Weights of a small GPT-style language model, trained from scratch on English Wikipedia.
Size: MLP 512 SwiGLU, vocabulary 16384.
Architecture: RMSNorm before and after each block, no biases in attention or MLP, tied embeddings, capped logits.
Training: a variant of SOAP for these matrices, 325M tokens.
Each number is 128 + 32 x the weight over its row's rms, rounded and kept within 0 to 255. Layers, rows and columns count from 0. Numbers have three digits each. The size before them is the row's rms in percent of the matrix's.

# layer 6 MLP gate, 512x192, rms 0.12, rows 209-231, columns 0-95
102:126069120071159146113114154131116103168057203107150128098120134168113106159110140115124118144162171150134141143143112156144132137134172158207086159126109126125113143090146148164139145084146134159103149173144103166130170146087108092146145135074105078166133092130147155092112112137145099133
089:109074135154114141134168167121176147149125128136150153089097138158145139106093117105131100158149133112101066044111122111107075081121126169116132180092143122136167124102075133137096140079140104111146107136160193147139109095177152123052167149119089141135125080152140112151097138129106038096
103:168117140185120162149106118165121152110144128113107151122027112123122151130118084085099108125181178103127136153149089139124106102148104185119121129191181113139142101105128145061159143074141176171141145124178127054083158099117072129135161126125168126116148145130139115133106186114128160096
096:110144118147126161111113140115160149101117074140153137156105085120109184148118149124119134157215105139109119147118055195140135174109112129112161108127152109162127168153120119175176126100167073129139088141108154145084130113099137128064124119114096190124126092179216152094111134152091141107
105:146132146130103098146088079135138115064070105086174138153131115100197102118121137172111161110081090123157140130038103123079169160047098193124100160154108066145106073205131121147141124114127162127120134115093132166099158143136139148148112138094101171144155120171120123113110126081056105172
085:166095158117133089173090169116123106160138121190174107098082126170139170100108186107189112099152116122117088119118141151130099099113099144150133182108158125096161107149172110148154125089147130132135118143148179148109113092120149094123117131107111193070141126041091165132097150066114199146
097:174050134101082144104095124119139125167128087126111132157119106160171118148046127095148112095146071185153134150145184146123101195158104127157121113108113121211163066145127129091082148092160098086094122110111173207116072109136145111163143087110112162147121128146157123153138178122066119110
112:139126112104132122108108121092080172176151198110179129092118145053145126178066108132139128096155156051130127111140127144101119101102174120198108163157138156182161095168158119155131136142134092065112111126138162069065105146144095129137111161123118088145138121132140177131090125191133096126
099:156122131134086107140123084105106117155163188111125144180149098161117148149085172131150102113157106148100124107217145107170148129137127042175074153099138129115121095121088136110147157103082118114073151111131126095133141106107113111142160103138213076176033120155130097130136073087092109107
095:102075133078103140141103123117174115159196137119128120081131100098096110085112139089095090124126127178113105127165119107172117169114124131207153148138095141099198149118110152185086103064177086201167083111174098095157125094144117043120128135164230140183114165130099141116135148142171163144
097:166120143143131112142103075136147156106156108064129105098103155114110145110137151123179215109108128175154099163108130195201102146159133151081133137068095163085075153099173139152116153113178178125112183128128123146209132156092148099140127173104120091143111140168131174087158142154154112131
100:127174226162191082148136153157137082144155076133123175111143127155133111111141180146143089131116051119136134180083167143131134137060138141066115099083167117171150173119138137131127154172109143115116138115113198142157108114106073116098093067083200109128145064091200159155119136128127080156
094:100088127080079073114166136076125026119134091134127184119073154120192145173113106136159138081186147186112086102114147146094092115108098120171156148138139147136144157211101095109118109140133148122174103149124122145139086091148131063158175131114120090096125187132147118152151131137136146077
108:133102125117118113174147143107159161148082120114081125122109205165178101076117087119147107114085123144158116149153098126077111165092145139154057163106093113175161118170189072092146161131153093150149112072133129039143163135096180133124169149124157144066126092221117156162097134098160098120
103:112114121137118082171121115096123112119118149112162166071158102072126143172117186109149113109115137098155139093101161118135176180066129119117164096142157112167124169077125137110118141149090095087133131174136177139093146106141155117155176097095128135071130157168129119125142109117149122123
104:120211098140152157106117138107099084175152166159158117102094151101145095188111141173108137117182137148105121098099119115168131128110138149105139074091205128134183092169109079117176173147137051142073111139147119156117141179022084102153139167164182105073173084143109111140105104155161184150
095:134142149114167195202145092072095088076112105067141149114175099106121122147179091112120075135134168151092099124085129142080130111130107179118087093117139092164155086148131140124120139105122060106140179097132125057066150036198098110157127137143128105095163117138106095164090101095154160167
091:128097164140125152186153156168167117150098151174137174147157119143162124108125096139090065120063133137132133200209162125211110123123170146120147119164121154108147112127127096109106090101131220081112104065163103134148095138156104117160095189119162131119144089153162097091111091126151087106
106:154110163113108171128099164071147146149098075099105131112081106220131100167099096134146165157147116138177061075205156054110130153082098178134118117117115079136166124080135152158105131113122100097167129090087094126125128172108126143141133164145090152172185124092136114142113111173123144065
095:120158140166151142126185160168087080143118170140134163087147126109108161057083149170110136159182076106134102159139127227121092141079114140100175182158147110116208077144109055134162112140153075129096059143162133084139101117109111143140154207111119088135124111116077159141128106083169123090
098:169153137170078093128161206156131074076130181120142180100160154133117094135140057102083071112182066153072150135128134148180052133115091153125144196144150155166176100101095136138172134092149125082148100155124141123153077161136064107186094131156157147162167112083169141152123145139113115127
091:177132148139128123144161115139138130175096177118174167134134127117076133136143148121186142116119111095077104078174142161205162120104092183103083153113137169118167121064106109082110203121126117132156100152144113161080163118142121147206174120154158143118157076161132172135047141196136105171
088:145154171120093110113188093090091104114123141153081183130155084106109132133130189141177142127110150073055147134193120151112120142108119051191074110128184125108126086106102079182142160089139145162105116121118128051138182139075185127110107125207065112129110101176125139120163089098152117142
# layer 6 MLP up, 512x192, rms 0.119, rows 209-231, columns 0-95
095:151115136108097141102096064145168144147030095141082083123110185106078081119143161135149129174092150140139148176174152147151134158179134111083125194175163142104152091152165108150145124154116162124120171166127152126121103146165134146127137162165121081101124122129138061172067179153162077073
092:147077123199142155129146186087114199141124136153177125124129106127189078172138116149110115111129151103153089135125067198124100152066153148090142146163167130180106100122133182143153106128129166133171127185102112110071070110172141130087145126175116115101098099110090143139109110163137156145
098:163141117130071142110092148053077108177100105111123138187135110132159118149116171109176156149053152157123160140104164135125156155136205138142132113082084093112148117097198112086179098128200113131116178110179098134128158145141166208131153132156146124128093166170112183081062105160164073135
101:122090134160162163098084155207092119108084083133133105172187181145166141175167173156112122157083143090140160125154110148124130154206144180115100107087099120142103112140118120099146096160125154171108185156137152121140138112096088076144125084137069132084124110138106155103114120103192165125
101:103155174163059130129159107130141114117134128128083133195099155115118087103127137126074158108107142131151130106188094121116100143104140078120090106125139170175180121170148126095150172201149190124117193050105175155141119110125120120092211117141103134142164121146162169092179136159065197182
095:164098143110150170124150131144111174112115187129123170172116060107087090123146154109106148099158136103121113161136070116175087139150106159179122111113108158175110124186135149136090094126071175117068105140184155118101082074097117143098125096183132034117204115127104129150090108163115155153
099:139149115086145157148156089090094102132195107146097159163207164176115152116128130156211172148107178094105177081124169098130129155159116153127134168109106110121151154103125099173093115130080140152096179154137114124155135097155113152119155084152068052118145149098098138207097141117169160103
111:099109159047107114096120135179158152113097148119114176208124160164081094112139121137112141126125087125076076101175142134115175135050107165110113131114126122149115104168119114121082119171111157144160147128089099153078146158174147164074114111049155186174143135102090044161123155126129098152
095:078111127213149137093157169098145130090102118130144153111175176135096083125109139182099170154138092149176185084184146139115140170138099151112103110091138131113138147137153134162117088132108055090100163070134157105133165115108115148148095059128147112116178043160107143111128062152162112174
099:168125140131139182153084179124134075154171109119132155086114160130159140154169100134077093134118158078156130122157138170179135122131099094051201143077123178157175126116160124073167157171101148119116103107143110065138129105085133166139116116142125057137111163073123063128152139115125139120
093:095058145067118181083135084125156167113119155102186156089114190142097098107125180130148138113087157142114158158098092130135136124150122066107108163114171116133133180142159142179177212083118203158087126146112160140128130170143179144048109076158129059130127088151087069122092082145118159137
097:142053096152156154086152134130128119120106070137132128143103166165188101181191139031152146132156164139173104170104088079134133069074103134106167119154101138113103166137164105082144165092049126079153144145166139094153126110039162114088151100111123131132146087200171121079173146120183100117
094:092132097110118138122132111190115135189078178077115093159182126142141162131130142155116097139163095111129181129136090103127159131203124139088083115137116090091074174080115142088112127151175143083179137095056147145136134158148175138172135121091159103127168146177146131132145153137175130129
108:164158096124123069118085156068200126140113116133081034120106102099100127101110103125148154168127149128096081083144147142122156154116094146120091125138103164169136083133111184076164159151175123140131078142167158117159188107151113145171119069112126106113106150152071089141123073158089132094
100:110139101066082112160097195127137142126096094159114151132192187113100104132182147126149121130174107170151122082111081127093119146138166159051059162167116147162142129061141090135104136070131093143121158124166119105147084104110105076166050151153130108126108173136093165140199148108090079144
105:157094126128058145106165052109105142060164118134062168147175150128135108176131136099157140080131095102144073122132154118132134126044144102109131167126137136116092156138152110103166120122124112055109107174154097154139128110134080113135193166103123206155163134163168106092093152066098092125
095:126124106141098141111100115086128142154117097155175133067070164140139129098081123122151114131107152134106136164104140130197086098173150144112203162096107130143129168149147140167147106175098105063158091124140165115175149100140117185152105079150138079118174155167073136135135123145195086079
093:089088086186086141196182075102134089177182173081118098191082081147115104138062121097097091115139150113141065115114118073139160143120132105133111168142099145203102074155145126188153152093129121158115115153118109165099151107124213073104135209123160125141130105145147136155125135129136166117
105:121139147140181187127152094164076110193069074174170084099129125170117184099108120139097143133150103119134146120104178147128141176090129125141085078082166108170171094110091135124132128123126142076171170131045116142132177066088155114145121115082118141174087108155068166125168126154087129103
090:139133142133146093066145136053125123091105105124141122102126092046096085102137103159100153167180120103114112102137127098151079105134095120144133073146157120122084154151097092062145145079105133152107086089123096136108097071166130144163053117137128140095138108092152153118125139142111159147
097:129141184126175184086114121109125113108176136177144145117131138160150112184184102070058162177167103157104108143150152117129099111157157163132105047145121115202116135114097139122123130103146140114149167189112021123143149136145123100167164165150095148121092188102110125113133149181139147112
094:113110151143079145139140093193075140124140124163110129128160118079148069096129135100156130059162160103112137132105166138223108194099148141184134131080081105097122132096192083094122144122100156135076119150189141133084121123159089137103142164133091157183101101118116100080120103101124217122
094:119121173114155173195149100136161103147132131124123131183076145121105104146082074162090103102158093156079148154077129201099131084094129108163115144147089157129074131142111135179105130084118128136098104114153144100098099155092108075105154089113142187109126148113078083074127088079149147106
# layer 6 MLP down (transposed), 512x192, rms 0.111, rows 209-230, columns 0-95
105:155072117131136113111179110123112109142060204158151129082137164172120140183113122105134119130118123158149150099179156151146132126125115135145084127105101150115079123174112165206087102082132099156126107150149068161121126092123090076143143134077131105159149109141103137077125147096193108132
092:131099116071161134081071119214107088103112170106144182128118123103094127070134155098110122183104112087132104145184169089131173146140161062147097138085116128120092168130144113104080171152073110107124097164095119119171164173144130112175105116064186170121127139074118189121169155112103146121
099:157152119175127140110133124163154134157129174142152120107068101157153086149165032081124145200138160112119103126110094067094135087120093123134124060165144139104064080141125123161058121107070161154080090140135118071139156091103095115121121089142140160133079169106153049136143183201117180099
101:115064094112130106141075111131131153118192083120131131139154098070167116139167141189162130132175116123088061104170096142177173115126138131149199093143149099125158100136133089098133103153155094194196104116101111149076120130127158135133165156095117121107107137136148115085159139108116131142
102:152137081148069187116133154171104099152193164150149104145140135112100170164142093125103055154100127099093100144144142160125107117166116184106138118169145175102105115103111151117159106104153120112142065053116102170128123153106110135089075123169193144177047138165152103142194163093165143084
086:096138100162124131109095129071168084112125077120082132111136184115147112167135160128178106126086128127113121054117146147084162097109101112092154159135117126106123196078106093137152151106178096161174124128096091096187169135131107115126161160087094218172118151121170106097124137076091108124
111:145083130100145150184091132157168115164149101151132136138181134028099132131087114075141100138055121139151099127150132108103104158147072079127098082096115136165146144157143126104094173061175158139063108106103150184110123103122097128104095057165145122146116107109118137139137176141086152119
117:118107161153109067098075115095160153116090107130123084134139130105116116117110169166122145176169086093180097102143157177112145126137139172062098143150157061064097154111131135099123168164169142095099164084146149150131078103086128140139171144124171136061131129109166107145199132091086151086
090:136115195105067105102139142074096161154182135100174091190122104145154166133136142184103071115121109170122139061203132119142132153115077080162163155115201128107158087138139135153155123104062156128128166165144077106070114123124165141150141167137174151149034115170115106116176091124096148152
098:103185128122068138107125109148167173188113125135110108106093128102115178131153159132095172098115152105169096076161142085094149167119108104152101107181171156147103167129136219161079127186121114145179100139154133112141151106086103166115169162137125167089201135135167133087062134097158136124
101:115088157121147139114119125178136158148118124052154127152085143072090150108109151112130215136066097134156127136129130156155076139165107164135137107066090145106093142107163160128084131106125154097170129130127118145128179137087119116132125112140183094180154158126168124118135169176165109157
101:137105131097086110147081128101113167106083146143134109142191144138098153143079114128170138157138163106138110101152081147138108124153150126145132093168142189096111116078078084102080114128147105151134150143096121151170135161154186152111074116167134136157179199111109088097068146147130147120
095:145135115114042121189144117082156054085166125163137178153057146164133147139140088092119133103103109111079079089105119163154094133112137119142131171121167093134155112168160106125088105162149162144119088124158087160109135088135114063106172087112102172109154154089156121129137115153115141095
111:113169143110149103166088166070150139190071109113152116139075151102164055090116061114097117124144144142121144112128107107098153108152161135124075120110094116150171120185195134136106125135150088161130115114121109098140131163170083156124108116090148120089147132205118133157137148104176098116
096:093094184159065089155129148147120106173081148138170119075077072100184134129163143105117114063113125097138146120094194104151144158169100118120124085181161071110109114115100205163128141186091135143135119167097189165095164117135158086190139093093120132055091116127092118116102122116121127131
108:174159201111124047092142116135117147133150097055072190116121112119113184108194118077120163124132125149155173115146110116089082129165078063157133202163128147131117147117115150129098140152109107117131125106173122115177118106155109125120151154115107128115126106192153197088163109112171123125
091:138127139128136181160127143173109144117130106089120127111154095144092131109168087125121106117141091105104118125113109141098144165121121167130050036151214157150134141087132096149117178092142191145148209109129102095079126061082129084123083121123117162106101077061181107094159134129059137181
093:121137135090157124114098090100113153055175133139146074138139136091156104104190171121101143129162125120059170116111137149088122100153134149121110141140117099148139177093153176104117128158086113141067150113130189109140156167073135138109153075173063140099127113140128124105195085106067110125
107:076109182131127184187118122071163087128123072146051124188146123161142120119137133085161141136148162153183120121134172104076103183097093143109124183196143094161143175050164159136126128193141132135172147087124098098098123170206107148114110138112090095160167160094149109089151127125121168122
091:145125125082106190130061111137113125176137118142114165148135135127171146168120133115121095063076143166117204122164143108087181140172137121172153094076090136123065127094111227113100136133132173141185173175073122166102160128112118107122161094138135166142110115171208108104137105110130110111
095:134097128055143127137097091138082122143103095124129079147173135115179103098140204197195117143058193140173113095105123132136171118119149077123114110109133134087102113145191108160109159186127124134085095068108170106136102173055182139088124138130097072101123125144081093134141110107092193118
092:097197113107197175113101108104123084105148098114129073153130125126152130121094123166127098227080131100093078139104128145042152070154108149120177115179193095181084131182102202165115121148082093152140175108099117119156093181139168099162139111118146149127130212119127090139190131133107124151